python train.py --positions="rope" --qk_norm=false --init="normal" --init_std_down=0.0 --lr_head=0.00276 --warmup_steps=277 --batch_tokens=65536
Each number is 128 + 32 x the weight over its row's rms, rounded and kept within 0 to 255. Layers, rows and columns count from 0. The size above them is the row's rms in percent of the matrix's.

# layer 5 MLP down, 896x2368, rms 0.0163, rows 0-104, columns 1088-1151
size [100  98 111 100 110  88  99  96  99  98  98  98 104  98  97  97 100  98  98  93 101  95 103 108  95 101  99  98 105  98  98 101 100  99  98  99  97 101  93 101  98  99  93  95 101 100 103  94 100  97 100 101  98  92 109 101  99  98  99 100  93 101  98  98 102 104 115 108 108  98  98 100  98  99  94 103 101  96 100  97 104 102 102 101  93 101 102  96  97 100 100  99  98  96  99  95  99 106 102 105 100  97  96 100 107]
[[ 78 138 106 219 110 112 183 108 124  89 144 120 134 128  86  69 150 112  94 113 169 148  94 138 140 149 107 163 140 116  98 140  40 121 123 101 120 149 142 106 154 116 168  83 111 141 133 109  95 135 151 123 129  74 146 148 126 133 125 193 117 124  95 132]
 [ 98 135  88  78 185  81 163 155  88  90  91 154 144 142 175 160  97 142 155 111 120 122  98 117 133 100 130  98 111 184 110  74  85 156 123 146 134 174 191 108 122 110 105 120 114 150 161 149 134 109 126 137  56 159  74 115 114  87 170 127 169 143  66 104]
 [105 150 133 117 146 101 163 149 148  87 118 129 114  97 124  88 173 124 151 107 146 140 111 135 140 142 120 102  93 112 171 170  81  76 114 113 100 169 115 137 222 129 127 186  58 214 125  90 155 115 164 162 118 108  93 156  83 109  65 110  95 143 151 129]
 [101 154 174  69 111 138 112 121 148 188 149 145 114  72 101 124 105 131 132  68  80 122 129  95 102  95 127 149  98 146 165 126 128 118  67 110 138 141 182 129 130 132 160 156 100 152  97 118 126 105 138 142 101 148 175 157 137  89  90 105 112 100 141 124]
 [116 153 230 143 143 144 141 177 144 141 171 127 152  96 118 160 141 133  94 115  73 125 122 126  72 108 179 132 123 117 130 166  96 121 168 122 141 121 122 122 120 104 126  78 172 153 152 195  97 104 151  97 121  89 121  29 103 107 143 115 171 115 107 135]
 [111 139 150 142 125 125 140 142  57 108 130 164 140 133 121 150 199 155 206 135 133  79 127  98  68  70  85  81  92 112  76  57 103 146 118 101 146  64  74 118 114 116 115 153 193  72 110 143 141 178 127 141 127 144 139 106 124 113 140 141 147 124 138 164]
 [118 119 131 142 119  89  85 159 128 122 141 200 157 128 107  90 110 117  94 187 180 202 105  84 123  98 158 218 173 132 162 144  63 152 150  94 118 155  98 117  84 101  86 116 141 160 135 167  79 123 157 179  64 161  91 113  85  70 154 107 154 142 121 134]
 [162 203 114 147 120 128  93 162 146 134 148 132  97 160 125 153  67 129  91  86 110 102 166  75 155 170 170 132 117 148 129 116 137 155 154 124 171 148 180 185 139  98 144 141 133 139 130 123 141 169 112 142 106 125 172  84 161 189 113 119 200 125 126 177]
 [105 136 124 136  91  87 160 158 125 160 203 136 121 101  86 127 120 143 123  92 183 132  60  71 141 166 174 154 137 126 176 137 103 154 152 145 148 160 119 139 135 133 148 106  97 102 218 141 169 134 108 157 123 128  63 159 127 206 108 127 102 159 153 122]
 [160 128 147  87 137 141 156 117 146 110 164 118 143  97 137 147 112 159 111 172 149 191 116 101  93 157 142  81 175 161 151 108 148 155 149  58 148 124 144 162  86 123 142  95 152 156 150 101 122 134 115 118 178 101 147  90 145 169 110 109 164 136 121 123]
 [138 101 131 119  88 147 177 141 172  77 141 164 182 102 165 129 130  99 131 153 141 124 166 118  58 142 155 162  47 126  86 183 181 124 130 141 142 105  99  72  89  89 139 136 184 140 117 156 103  83  96 124  88 109 108 140 133 101 141 132 114 118 118  57]
 [113  77  89 212  56 155 165 135 154 140 121  83 163 107 112 151 162 142 125 147 129 137 171 158 153 137 122  54 114  70 108 174 136 121 161 208 149 216 164 221 159 147 132 135 126 178 120 133 167 152 148 124 126 126  93 179 126 165 141 150 143 129 175 122]
 [156 131 120  87 136 117 103 156 172  92 112 123  93  86  87 129 144  95 123 109 135 113 123  77  95 203  86  85 121 113 112 146 121 104 169  77 129 106 124 138 118 136  86 167 139 173 132  90 162 148 161  43 155 137  77 147 168  92 150 207 128  83 132 112]
 [160  95 148 101  91 116 105 169  76  73 125 156 111 113 131 141 185 119 148  82 176  99 142  92 111  87  84 156 144 108  92  30 121 141 182 148 136 151  98 168 144 117 144 136  69 147 120 151 134 123 119 152 108 152 142 136 166 165 125 173 112  96  61 153]
 [145 100 196 100  80 128 169 113 136  90 117  83 102  85 143 111 129  96 148  76  90 135 110 126 117 178 150 149  85 131 178  81 172  70 125 101  93 133 160 142 152  95  71 154 173 129 146 176  90 107 165 180  89 130  87 147 107 121 102 176 138 134 117 113]
 [175 154 135 169 139 156 186 115 115  72 146  91 122 114 107 108 126 131 125  83 122  81 112 152 125 128 153 144 206 144 124 147 108  89 155 164 154  63 117 129 106 169 117 159 105 154 140 127 155 172 170 101 131 112 126 161 111 128 140 132 139 102 184 154]
 [163 181 129 117 118  89 112 118 142 105 129  58 190  76 150  63 129 150 141 161 171 127 105  94 171 144 119 107 157 144  90 108 183  66 174 113 148 115  65 161 149 148 154  85 105 145  28 114 154  88 137 167  67 181 146 154 149 109 117 147 122 106  92 150]
 [155  86 135 153 115 143 131 169  96 147 113 160 106 129 164  77 118 135  92 171 153 142 159 124  95  59 149 114 149 160  71 139 163 129 100 139 157  80 156 117 132  76 115 154 155  63 151 154 112 122  71 149 120  66 129 124 130 127 169 114 127  69 182  81]
 [ 94 102 103 140 168 116  90  92 150 187 235 120 147  86  96 146 139  74 141 101  29 118 159 169 143 149  95 129 190 103 145  88 109 106  95 118 149 121  96 102 148 114 138 136 147  58 159 112 105 137 123 121 158  85  71  80 102 181 154 146  90 182  96 172]
 [185 123  99  78 100 173 138  92 120  70  63 115 132 165 141 156 122 129 128  81 151  97  84 126 176 103 152  60 145 102 140  65  77 108 113 110 126 138 112 160 157 163 118 156 147 154 116 135 151 154 140 150 140 153  93 129  82 162 110 121 157 173  83 109]
 [ 88 109 144 164 126 150 114 148 121 127 130 201 101 133 150 120 145 146 134 167 140 102 168  68 109 121 124 171  78 113 137 110 136 160  91  60 183 151 110 118 156 144 128  88  76  82  91  97 143 121 126 135  86 151 173 117  37 101  88  95  99  91 155  86]
 [167 104  94 182 130 171  71 106 119  88 106 112 206 123 132 131 135  70 179 164 113  77 128 136  87 130 164 166 120  74  72  86 160 115 131 150 126 121 145 176 137 166 122 100 171 112  82 123 110  67 123 151 144  90 152 144 165  99 155  95 128 173 121 138]
 [159 128 124 136 148 150 114 160  95 134  98 119  74  80  91 172  87 141 115 170  90 100 182 154  81 158 153 128 116 155 113 107 132 118  60  91 214 114 151 128 162 125 114  77 176 104  90 104 175 137 104 137 121 110 101  61 164  91 144  99  81 166 119 126]
 [ 95 127 124 103 117 164 198  75 153  81  63 173 174 144 144  97  86  76 129 115 112 133 107 103 106 165  88 183 172 108 158 131 146 151  83 176 142 140 143  87 184 111  80 184  87 145 161 193 102 151 151 149 104 106 137 124 137  86 190 183 171 114 136 142]
 [ 96 162 137 145 119 101  91 219 157 175 162 122 167 122 147  83  95 148  73  94 139 145 178  96 143 168 135  98 185 204 116 128  96 190 155 105 181 127 126  99 138 132 126 151 132 175  96 148 144 135 149 111 138 176 122 179 164  79 139  98 175 118 117 123]
 [ 94 134  96 151 104 127 180 145 112  83 106  56 155 119 130 151 150 131 169 102  95 145 125 136  85 122 112 170  76  75 152 114  74  88 162 123 173  73 162  97 109 107 179 193  38  93 201  88 152  82 112 144  87 112 135 147 144 139 153  75 130 131 164 138]
 [106  71 123 130  53 136  77  60 139 129 161  63 119  95 105 143 119 130 101 135 138 130 107 105 143 161 146 151 179 127 151 194 187 114 176  74 104 139 180 162 161 137  55 126  57 150 145 109 126 140 140  94 139 160 118  81 113 133  92 143 148 138  87 155]
 [ 85 132 144 144 116 124 115 116 151 142 138 107 114 141 141 119 146 162  91  97  54 104 153 106 141  51 139 124 113 180  64 111 141 166 191 100 150 154 164 123 142 132 144 146 184 113 163  97 133 141  79 115 142  93 102 148 146 175 143 112 122 122 138 121]
 [180 143 153  95 112 143 171 137 111 150 119 148 104 132  82 117 132 147  99 141  89 175 125 148 118 151  67 101 145 156 108  91 206  70  82 150 114 124 117 135 129 102 101 120 139  76  98  80  88 146 136 126  38 170 133 116  88 140 173 149 126  75 121 136]
 [ 87  95 145 157 126 165 100 148  99 115  98 142 153 107 118  81 147 155 155 125 115 124  91 192 118 138 157 156 164 105 195  67 142 152 156 160  79 119 167 116 164 110 127 218 121 146 118 163 117 146  84 131  81 169  84 202 130 118 141  97 130 142 104 160]
 [142 194 195 103 136 126 164 156 171 129 132 134  59 142 103 150 106 151 117 122 164 114 107 138 137 150  92 146 107 117  80  89  82 119 126  93 165 108 161 121 105 113 171 106 145 183  69 170 216  89  59 162  59 184 153 135 126  98  74 120 169  99 180 114]
 [128  82 141 165 141 163 133 152  80 119 112  92 171 166  85 111 175  95  75 150 188 116 175 129 128  87  67 103 101 138 118 124 121 202 143  72 117 120 162 137 122 139  99 102  83 170  87  72 102 112  99 150 150 131 112 123 105 161 121 169 121 128  90 145]
 [ 99 151 104 142 170 208 157 103 107 137 134 122 135 145 137 128 141 156 116 173 124 167 109 113 164  81 156 138 111  73 150 164 122 162  88 192 110  95  79 151 111 110 164 112 132  98 112  80 119 205 102 119 134  89 141 109 115 108 147 137 180 148 132 175]
 [105 117  41 155 140 117 115 131 139 104  69 116 145  88 117 129 102 138 140 127 159 163 107  92 109 140 102  73 121 123 134 132 107 124  89 101 157 128 122 112 166 158 180 164 166 101  81 113 172  81 143 161 100 164 121 160 137 211  99  90  95 144 154 170]
 [112  89 218 149 143  59 141 100 118 174 190 157 174  64 176 120 150 108 175 108 167 110 137 130 136 121  96 129 119 144 139 122  99 129 166 119 101 158 103 120 115 135  86 105  85  83 211 120 106 181  72 185 121  97 104  85 131 153  93 146  88 127 125 205]
 [121  68 102 136 185  67 138 154 173 146  93 123 128  94 132 142 156 133 144 108 144 164 135 138 112 138  97  95  92 142 154  73 141 164 129 113 147  78 121 129 135 104 122 143 117 113 235 137 175 184 107 110 135 148  96 187  68 117 182 136  70 125 129 192]
 [ 81 185 119 118 196 107 163 143 130 135 139 151 131 146 172 128 100 115 129 115  76  80 143  88 135  83 109 133  90 121 148  67 116 163 133 153  71 177  80 152 126  89 143 119  95 121 176 116 139 104 208 121 120  72 173 172 138 162  64 144 155 136 144 126]
 [193 123 153  87  85  37  96 145 147 163 194  99  95  90  63 163 148 153  98 130  72  83 114  95  96 174 129  76  98 162 131 108 129 160 114  55 120 135  92 108 137 143  88 110 141  57 129 191  79 135 160 168 106 111 207 147 100 144  35 171  89 139 122 166]
 [154 165 117 107  97 125 112 171 100  87 131 193  45 152 115 188 132 156 140 103 121 139 171 116  64 156 138 172 113 173 181 159 125 140  65 127 145 128 165 152 140 128  90 115 110  99  65  86 125 110 143  73 173 142 133  96 107 136 109 178 114 114 128  92]
 [115 130 168 124  78 121 154 146 127  94 112  96  93 120  83  89 166 114 162 138 132 115 146  90 131 118 154  85 126 139 128 180 124  95 117 123 138 159 101 126 130 160 136  90 102 136 166 159 141 175 175 168 188 119 145  71 118 137 104 161  37 144 102 127]
 [ 93 116 133 134 161 160 138 171 160 158 188 154  99 114 162  54  89 128 189 156 136  75  78 136  88 143 133 148 174 171 124 120 143 121 163 148 127 121 125 128 125  99 127  98 148 131  99 152 116  96 149  93 157 169 160 167 117 171 126 117 169  97 144 139]
 [ 76  94 154  70 143 140  99  90 128 125 112  75  98 101 151 118 176 100 179 130 137 176 106 114 124 143 161 131 141 147 129 118 135 175 104 120 153 136  93 125 167 188 135  82 103 139 116 142 173 103 110 161 142  88  89 160 120 143 115  79 113 172  69 157]
 [183 136 137  75 129 169 117 156  79 142 130 100  81  81 177 106 133 146 108  95 139  92 180  88 151 130 114 137 158 135  82  95 144 111 127 156 160 154  89 126 159 127 121 137 153  86  79 131 110 153 137  86 125 162 169 110 149 151 117 105 157 143 116  61]
 [133  93 131 164 134 132 156 105 135 179 124 100 144 109 139 154 123 137 196 141 164  94 154 138 149 183 149 149 122 126  41 170 114 141 129 149 180  77  85 128 124 137 194  99  82 125 161  86 140 109 130 137 125 106 101 132  98 140 119  94 128 108 194 136]
 [138 113  99 129 151 104 137  99 158 118 112 132 128 114 163 144 125 138  93 116 111 174 111 150 130 157 145 125 135 156 130  97 104 111 194 154 117 103 103 144 132 110 124  69 167 114 103 146 129 145 123 117  75 186 126  96 116 120 154 149 170 177 163 106]
 [ 96 123 124 163 151 139 135  87 106 126  63 139 127 133 130 126  66  97 121  89 218 124 126 173 113 137 182  74 105 144 145 110 151 145  93 127 164  97 151 197 126  75 142 110 101  97  79 100 165 100 176 142 125 138 171 166  64 150 112 120 160 130 105 150]
 [174 154 138  98  90 182 154 143 154  92  76 106 103  93  42 120 102 161 121 165 153 171 153 151  57 159 157 109 132  80  74 181  98 110 153 129 191 121 117 134 115 113 177 131 164 112 121 145 147 140 146  73 110  89 127 113 189 115 159 165 152  67  64 126]
 [144 105 137 106  90 119  82  78 139  95  77 122 106  64 140 136 123 170 152 208  99 115 163 126 107 110 177 143 137 109 142 125  87 140  72 144 136 190 137 186 115  93 177  81 158 135 153 124  70 177  96 118 135 205 109 122 131 167 144 103 135 134 169 136]
 [129 116 174 154 111 145 130  94 105 181 106 134 112 103 137 220 203 134 122  95 113 128  97 136 105 122 129 104 117 135 111 142 113 115  86 113 140 120 216 129 130 131 148 162  53 142 117 105 175  96 121 127 101 116  66 108 129  97 139 137 106 128 154 190]
 [ 82 123 129  95  83 136 106 121  89 173  92 120 159 157  91 131 122 166  68 150 116 140 150  99  72 144  87 138 127  94 138  98 106 144  98 144  88 123 119 121  87 146 132 107 147  88 126 124 101 121 130 118 111 114  13  84 127 171 111 136  95  86 131 121]
 [161 173 149 102  98 206 122  81 137 194 153 102 163  44 136 137 135 116 126 137  49 130 127 103 164 141  97  88 142 116 136 139 181 146 107 161 163  98 159 176 130 115 150 113 137 142  98 175 113 131 121 148 143 124 115  93 129 104 123  66 106 111 133  97]
 [129 149  64  87 122 130  87  81 103 147  92  90 126 121 143  74 123 111 102  90 104 114  61  79  80 134 129  46 100 173 127 155 184  92 152 106  96 131 135 127 139 155  80 116 109 123 126 128  92 140 157 151  93 141 142  94 107 115 133 158  82 146 107 130]
 [140  92  71 151 138 195 147 136 147  83 144 128 129 139 161 132 131 149 175 160  97  94 119 125  94  70 126 112 150 108  36 121 135  81 129 162 133 111 127 126 108 125 172 120  88 150 141 149 141 167 119 140 153 122 138 150  89 174 161 184 193 101  87 142]
 [161 158 119 158 129 148 176 150 105 102 107 156 107  54 116 124 136 140 188 110 101  87 132 140 112 192 109 135 106 149  93 177 167 155 123 152 153 151  81 115  94 152  80 125 100 141 116 105 156  82 177 150 152  99  96 109 126 139 179 113 126  69 128 151]
 [100 141 131 175 118 144 132 107 125  92 167 148 109 154 148  91 115 111 114 121 165 194 133 107 139 119 134 124 136  62 173 146  86  90 123 169  86 115 128 158 164 100 152 126 140 133  81  72 143 107 179 193 142 130 140 136  94  76  92 123 143 148 128 137]
 [122 182  81 116  75 172 163 106 140  88 152 133 118 138 143 111 160 135 150 128 123 106 128 191 124 112 130  92 133 111 136 203  81 170 123  69 130 129 136 132 158 161 148 211  84 132 153  80 167 122 104 111 133 223 159 133 146 154  90 154  85 136 161 101]
 [152 156  69  86 124 107 148 146 110 161  43 124 157 145 147 129 115 111  78 144 141 140 144 104 117 129 144  95 147 116 155  79 160 155 122 173 142 129 139 149 138 126 167 114  74 110 138 158 128 128 107 154 145 154  98 131 168 132 129 145 132  76 118  93]
 [175 140 131 113 118 183 143 143  91 126 132 102 106 120 127 117 137 133  87 171  97 160 120 174  98 104 177 105 152 127 141 129 137 163 175  65 119  94  68 168 131 179 107  83 202 129 106 114 132 136  95  88 122 138 209 121 102 100  94 104 133 137 117  76]
 [163 132 144 116  76 207 161 139 141 122 184 125  87 108  71  98 134 125 110 144 114 148 173 154 157 181 109  76  63 125  78 109 149 115 118 133  93 119 101 109 120 126  81 105 106  98 153  96 119 152 132 169  54 128 117  70  75 165 132 118  99 170 127  68]
 [ 81 168 148  91 153  58 108 115 125 158 197 121 129 144  96 131 167 174 125 141 118 113  82  28 154 148 161 128 157 128 123 151 122 146 140 171  77 132 217 193 194 112 186 146 162 161 126 107  95 138  86 141 141 112 111 143 105  98 122  75 115 168 171 138]
 [129 121 125 150 109 105 126 114 125 162 171 108 158  76 166 146  75  63 117 185 177 119 131 111 120 128  92 145 154 100 139 172 153 184 147 181 189 165 149 163 141 117 120 106 126 166 123 128  96  72 113 113 172 169 109  77 182 128 155 132 148 157 128 197]
 [ 49 143 151 129 164  93  88 147 106 114 175 116 192  80  82 117 135 128 138 121  67 167 123 206 112  98 114 112 148 117  78 144 161 106  76  77 178 115 195  70 139 209 138 185 119  88  75  98 148 166 104  86 161 143 142 147 164 149 130 114 163 134 166 124]
 [ 82 107 131 121 139  90 132 177 173  61 135 146 149 139 145 169 170 105  89 216 102 170 133 136  87 103 151 158 100 118 151 166  63 105 116 103 183 139 110 182 155 209 117  88 137 128 122  71 150  83  71 115 102  96 149  83 110  89  84 108 156  91 125 105]
 [106 154 175 193  85 120 136 127 144 102 125 152 128 113  35  87 157 185 115 189 101 194 143 164  92 181 144  68 135 162 167 152 146 210 179  84 116 196 139 102 120 123 104 203 154 127 188 195  97 179 143 135 141  48 123 143 108 173 134 133 122 133 126 175]
 [154 103 152 117 111  65 117  81 146 137 195 137 145 148  88 147 113 105 129  97 111 134  80 129 162 119 112 107 213 207 181 147  84 198 113  97 134 139 124  67 119  91 166 132 194 201  88 137 128 122 103  93  71 128 102  87 190 117 122 121 118 119 107 167]
 [163 128 166 130  99 194 160 114 136 127 164 109 119 147 152 166 214 118 121 174 105 148  72  81 116 104 138 123 114  75 131 142 111 151  96 170 104 164  97 103 120 125 146 113  99  98 156 129 118 178 133 101 128 169 101 104 120 116 167 139 129 158 153 189]
 [169 167 135  62 157 122 143 143 118 147  82 133 105 172 151 154 123 146 101 162 125 185 119 182 167 103 128 175  74 102 128 160 143 152 128 178 156 188 101 210 190  76 114  98 138  86 157 143 140 101 137 102 136  29 109 176  56 126  98 134 153 161 144  96]
 [ 98 132 150 146 141 114 102 156 167  68 159 190 146 124 106 174 169 114  65 151 153 160 178 162 141 188 142 164  91 119 127  93 117  42 118 132 172 107 127 221 134 111  96  92  89 117 138 123 165  98  97  95 120 136  81 102 183 162 175 127 132 137 112 149]
 [112 145 118 150 138 172 121 165 111 121 145  88 110 190 131 135 176 141 143 143 147 120 149 103 138  60  98 179  96 138  75 142 111 113 168 145 210 195 157 169 171 189 121  88 136 127  89  80 106 169 157 102 129 159 128 141 107 156 178 161 163 156 105  53]
 [111 127 125  74 117 127 146 186  95 151 134 123 113 140 107 144 124  98 163  97 144 175 161 179 122 179 116 150 117 134 119 118  96 160 170  81  38 150 113 148 136  99 125  75 113  93 137 130 133 120 128 147  91 120  77 180 101  92 182  77 120 161 120  81]
 [172 141 117 137 151 139 145 132 157 105  49 127  93 122 188 151 140 110 102  73 133  66 145 107 160  77 119  67 111 161 110 154 115  94  92 129 117 160  91 150 124 120 124 128 128  72 170 155 181 204  77  78 227 128 119 104 117 105 143 121 155  87 140 134]
 [ 96 144 182 119 122 144 101 101 103  97 130 152 138 124 115 106  83 129 155 172 103 188 135 127  98 125 105  59 124 144 123 165  94  70 159 160 139 131 106 142 166  40  68 134 175 110  92 164  41 112 130 137 156 107 132 104 130 165 134 129 157 111 115  97]
 [ 99 146 174 108 102 132 100  67 178 133  91 115 174 146 115 129 107  93  79 142 123 168 134 146 129  94  86 142 102 120 121 169 162 139 179 173 134 157  84 157 122 111 120 130 168 144 112 166 103  88 115 144 108 123 100 116 138 145 101 128 135 152 141 162]
 [153  58 132 148 170 172  81 107 130 147 144 138  83 150  85 125 108 113  86 117 165 145 160  93  98 180 107 146  55 130  99 155  88 102 133 103 147  65  49 130 142 104  96  98 127 142  96 141 129 144 143 126 176 109 153 152  86 112 131 166 121 190 100 152]
 [203 145  57  96 130 131 106  90 115 131 139  53 115 113 138  69 128 140  86  52 114 147 117 126 106 136 151  80 131 156 114 134 132 133 110  92 128 123  83 126 111  91 146 165 164 139 153 159 135 105 110  71 112  37 203 123  91 120 103  91 129 129  80 114]
 [ 53 100 158 150  99  98 147  89 145 117 170 130 116 131 139 122 127 119 165 152 146  94 137 158 134 131 151  58 120 169 129 103 111  65 139 130 133 162 152 108 161 199 137 148  99 126 157 112 145 165 138 131 150 131 147  89 173 101  69 145 101 120 157 102]
 [158 126 100 131 157 166 108 102 115 175 141 141  95 134 101 110 194 144 143 132 132 171 116 154 180 130 131 108 102 155 142  99 174 121 121 106  97 109 134 161 147 111  71 164 150 171 149 135 130 153 132 115 108 148  86  78 111 161 147 166 111  93 156  92]
 [130 129 173 176  77  62 156  58 127  90 138 148 139  96 125 104 157 125 152  85 158 132 102 127 141 148 122 154  87  73  97 155 155 111 110 140 159 179 135 125 102  95 149 162 116 117 179 116 149 165 110  67 115 169 142 165 164 120 175 114 126 174 103 136]
 [115 108 143  95 120 101 151 124 124 186 149 142 157 107 176 145 173  95 138 100  88  87 115  86 113 132 141 156 173  52 137 124 106 135 117 131 132 106  96 125 102  96 120 147 186 143 129 106 149 106  96 150  92  65 130 146 132 127 114  98 151 139 118 140]
 [ 86 140 118 157 155 104 128  85  45 129 115 144 145  97  93 162 125 147 141 180 145 143 103 120 180 139 108 111 143 146 127 200 157  78  98 150 144 127 158 150  59 134 113 170 153  97 128 155 152  98 147 129 192 145 129 166 146 170 156 111 147 127 120  92]
 [112 150 119 137 105 148 131 126 124  99 182 150 140 162 120 115 191 157 130  95 130 162 115 106 188 111 139 143 122 118  69 126 130 173 143 187  75 174 155 166  37 116  87 149 155  81 130 175  84  88 206  76 152 114 101 100 122  92 182 148 131 120 135  62]
 [105  98  83 103 205 141 104  76  97 112 185  87 155  99  96 140 145 190 125 109 136 110  78 119 171 136 134 142  82 190 156 103 131 131 152 142 121 137 134 128  93 148 139 164 156  96  61 131 111 137 119 139 115 130 146 142 105 127 141 121 143 101 207 127]
 [126 105 115  82 118  57 163 130 164 134 130  95 111  57 108 187  75 168 119 179 116 167  85 115 128 117 103  91 139 127  87  94 136  98 142 189 117  81 100 125 139 182  85 156 188 201 158 103 187 123 160  80 179 118 221 155 161 164 136  96 179 169 109 168]
 [ 79  64 140 118  96 165 118 103 110 100 101 142 100  77  83 153 132 103 112  85 135 191 101  95 145 138 184 163 115 118 108 177 136 171 109 158  88 136 105  53 132 138 180 177  90 125 135 198  98 117 161 135  82 144 111  94 131 127 142 103  83 140 192 163]
 [ 67  89 117  78 158 181 114  99 121 128 161 185 135 153 118  95 166  73 163 153 133 133 207 130 105 102 147  80 124 108 157 116 128 115  65 136 107 127 138  96 152 106 181 136 175 114 143 127  87 133 170  66 124  65 123 164 128 128 171 167  53  88 126 200]
 [151 142  93 154 142  95  99 143 120 151 124 137  96 117 116 134 128 156 100 169  57  96 142 142 131  99 122 169 155 120 118 123 108 151  69  99  97 136 158 120 129 135 146 118 123 139 181  47 118 158 182 120 120 133  71 191 170 111 181 102 121 132 123 171]
 [109 104 165 157 170 116 124 107 125  52 197 117 133 139 136 146 114  89 154 146  82  97 152 135 140 137 122 128 180 219 129 122 149 162 145  96  70 136  95 135 153 162 145 131  86 110  89 150 156 126  84 113 162 121 135 112 134 141 120 129  97 107  97 145]
 [ 46 146 113 187 137 124  93 104  77 145 142 124 122  71 122 168 109 148 182 110 151 195 132 167 156 119 166 131 111 153 140 121  95 169 186 107 155 124 150 166 133 143 100 166 117 159 122 154 145 226  95 146 106 138 161 112 150 170 143 169  92 154  90 117]
 [143 110  75 174 150 108  97 112 138  73  86 102  82 114  94  52 109 160 123 100 159 156 145 141 122 139 182 151 170 168 115 104 196 136 127 169 107 113 189  87 127 137 110 162 121 127 183 105 110 113 184 130 150 162  45 130 154 185 197 101 141 124  70 122]
 [237 133  64 153 183 142  99 147 133 116  91 110 121 165 152  91 151 122 125 180 151 206 154 128  75 100 144 120 137 164 140 148 100 127 142 170 127 104 182  62 103  83 126  82 125 114 133 148 151 119 106 198 123 149 108  91 147 153 106 115 147 149  83 122]
 [125 162  96  57 127 177 101 112 112  92 114 128  73 131 131  84 130 147 121  73 142 147 128  63 194 148 128 167 174 109  88 148 156 132 120 131 103 123 140 121  99 149 176 131 110 119 143 172 128 198 134  97 132 187 102  96  85 167 126 137 111 112 105 142]
 [ 44 135 123  85 102 118 135 140  87 129 172 159 124 147 114  48 138 131 146 169  97  74 121 137 118  90  54 173 195 134  88 161 112 132 111  78 160 133 113  99 136 130 136 146 143  92 139  62  96  99 146  58 139 142 169 107  85 136 113 165 139 137 127  93]
 [ 64 172 147 121 128 106 165 193 138 167 115 121  94 137 139 135 145 153  99 108 159 142 143  59 159 125 145 111 126 144 160 155 155 146 104 123  85 147 160 149 122  90 168 127 167 108 132  67 135 132 134 160  95 178 186  94 164 111  98 140  92 119 162 158]
 [ 96 167 147 171 113 144 115 129  73 158 107 146  78 123 115 180  97 103 112 159 110  87 190 101  93 108 138 176 109 156 134 104 138 157  69 182 165 112  80 103 140  86 166 115 148 112 140 125  91 139  99 120  54 161 147 109 127 170  74 116 179 139 104 126]
 [147 202  73 133 135  85 119 153 154 104 133 162 129 106 162 131 101 155 130 148 120 164 128  85 131 146  90 142  93 126 168 172 139 121 124 133 137  98 200 105 142 118 147  77 149  95 104 157 119 107  95  83 129 122  82 136 131 156 113 107 126 184 140  86]
 [143 136 112 134 148 157  71 157 133 114 128 102 125  92 119 161 139 135 143  96 116 145 102 180 115 132 151 161 143 149 187 181 108 120 164 121 121 122 134  95 115  92 179 163 114 125 202 120 151 101 176 144 136 108 109 171 133 106 116  97 127 131 142  54]
 [ 98  97 105 157 112 124 150 147 111 156 104 121 114 102 151 159 134 169 124 142 160 121 130 196 159 110 121  79 111 130 188 166 105 110 165  97 150 103 118 181 159 113 157 128 142 115 122 128 219 174 121 103 122 168 108 100 141 153  74 130 104 118 133 147]
 [ 90 105 129 156 106 130  98 138 152 109 118   3 108 104 130 146 149  99 134 162 148 144 116  92 130 152  70  93 110 125 146 114  68 179  95 137 162 135 135 114  98 194 125 195  95 173 129 108 177 151 126 158 134 105 137 140 129 118 133  98 159 128 104 107]
 [172  95 185 183 132 147 152 131 149 133 101 220 108 144  88 165 223 153 131 102 120 155 169  56 198 142  61 133 137 147 155 142 124 180 107 103 145  88  88 196 108 145 117  93 130 183 144  62 127 239 114 118 107 142 116 124 108 104 174 149  27 107 140 152]
 [ 42 136 113 100 164 117 169  74 127 115 101 182 190 137 102 113 126 118 121 147 112 109 101 128 112 112 142 166 135  84 131 155  66 142 101 102 196  82 115 109 164 117 101 157 119  95  63 120 110 107 159  54 110 139 147 120 106  98 136 147  92 100 144  73]
 [123 125 157 146 138 148 199 114  95 164 167 127 123  90 182 103 123 142 133  80 110 139 128 160  94 106 102  84 129 152 134 120 156 111 126 111  45 177 109 127  92 116 130 166  62 115 145 101 117  83 124 174 137 127 149 162 126 100 122 189 174 146 107 144]
 [ 91 156 146  90 200 119 112 119 136 146  96 145  97  73 128 183  79 144 128 100  83 104 143 141 170  88 162 113 165 132  89 163 148 180 153 149 161 158 114 171 125 147 104 152 128 113 202  76 121 201 152 112 155 159  92 170 160 200 156 170 148 124 132 112]
 [169 181 120 127  77 129  94 107 175 142  92 141 120 139 116 136  77 119 170  87 147 150  83  93 170 163 151  91 146 151  74 114 122 152 130 127 104 131 112 114 138 109 105 142  53 165 131 191 117 144  96 112 147 158 189  78 168 185 132 166 111 151 146 134]
 [ 99 154 105 112 109  82 168 153 158 102 151  40 106 122 152 210  38 136 173  75 101 116 122  84 114 181  97 137  66 102 172 110 154  98 136 115 143  93 108 114 166 103 140 118 134 121 193 154 133 125 150 168  85  66 108 176 134 134 168 141 190 109 170 126]
 [196 127 126  98 130 182 126 134 104 143 140 148 122 176 109 115 153 205  88 159  80 102 108 126 122 141 119 106 100 162 103  89 228 121 130  84 140 113  96 143  67  96 131 152 152  47 165 152 114 114  53  71 177  95 112  85 115 115  85 148 129 130 112 161]]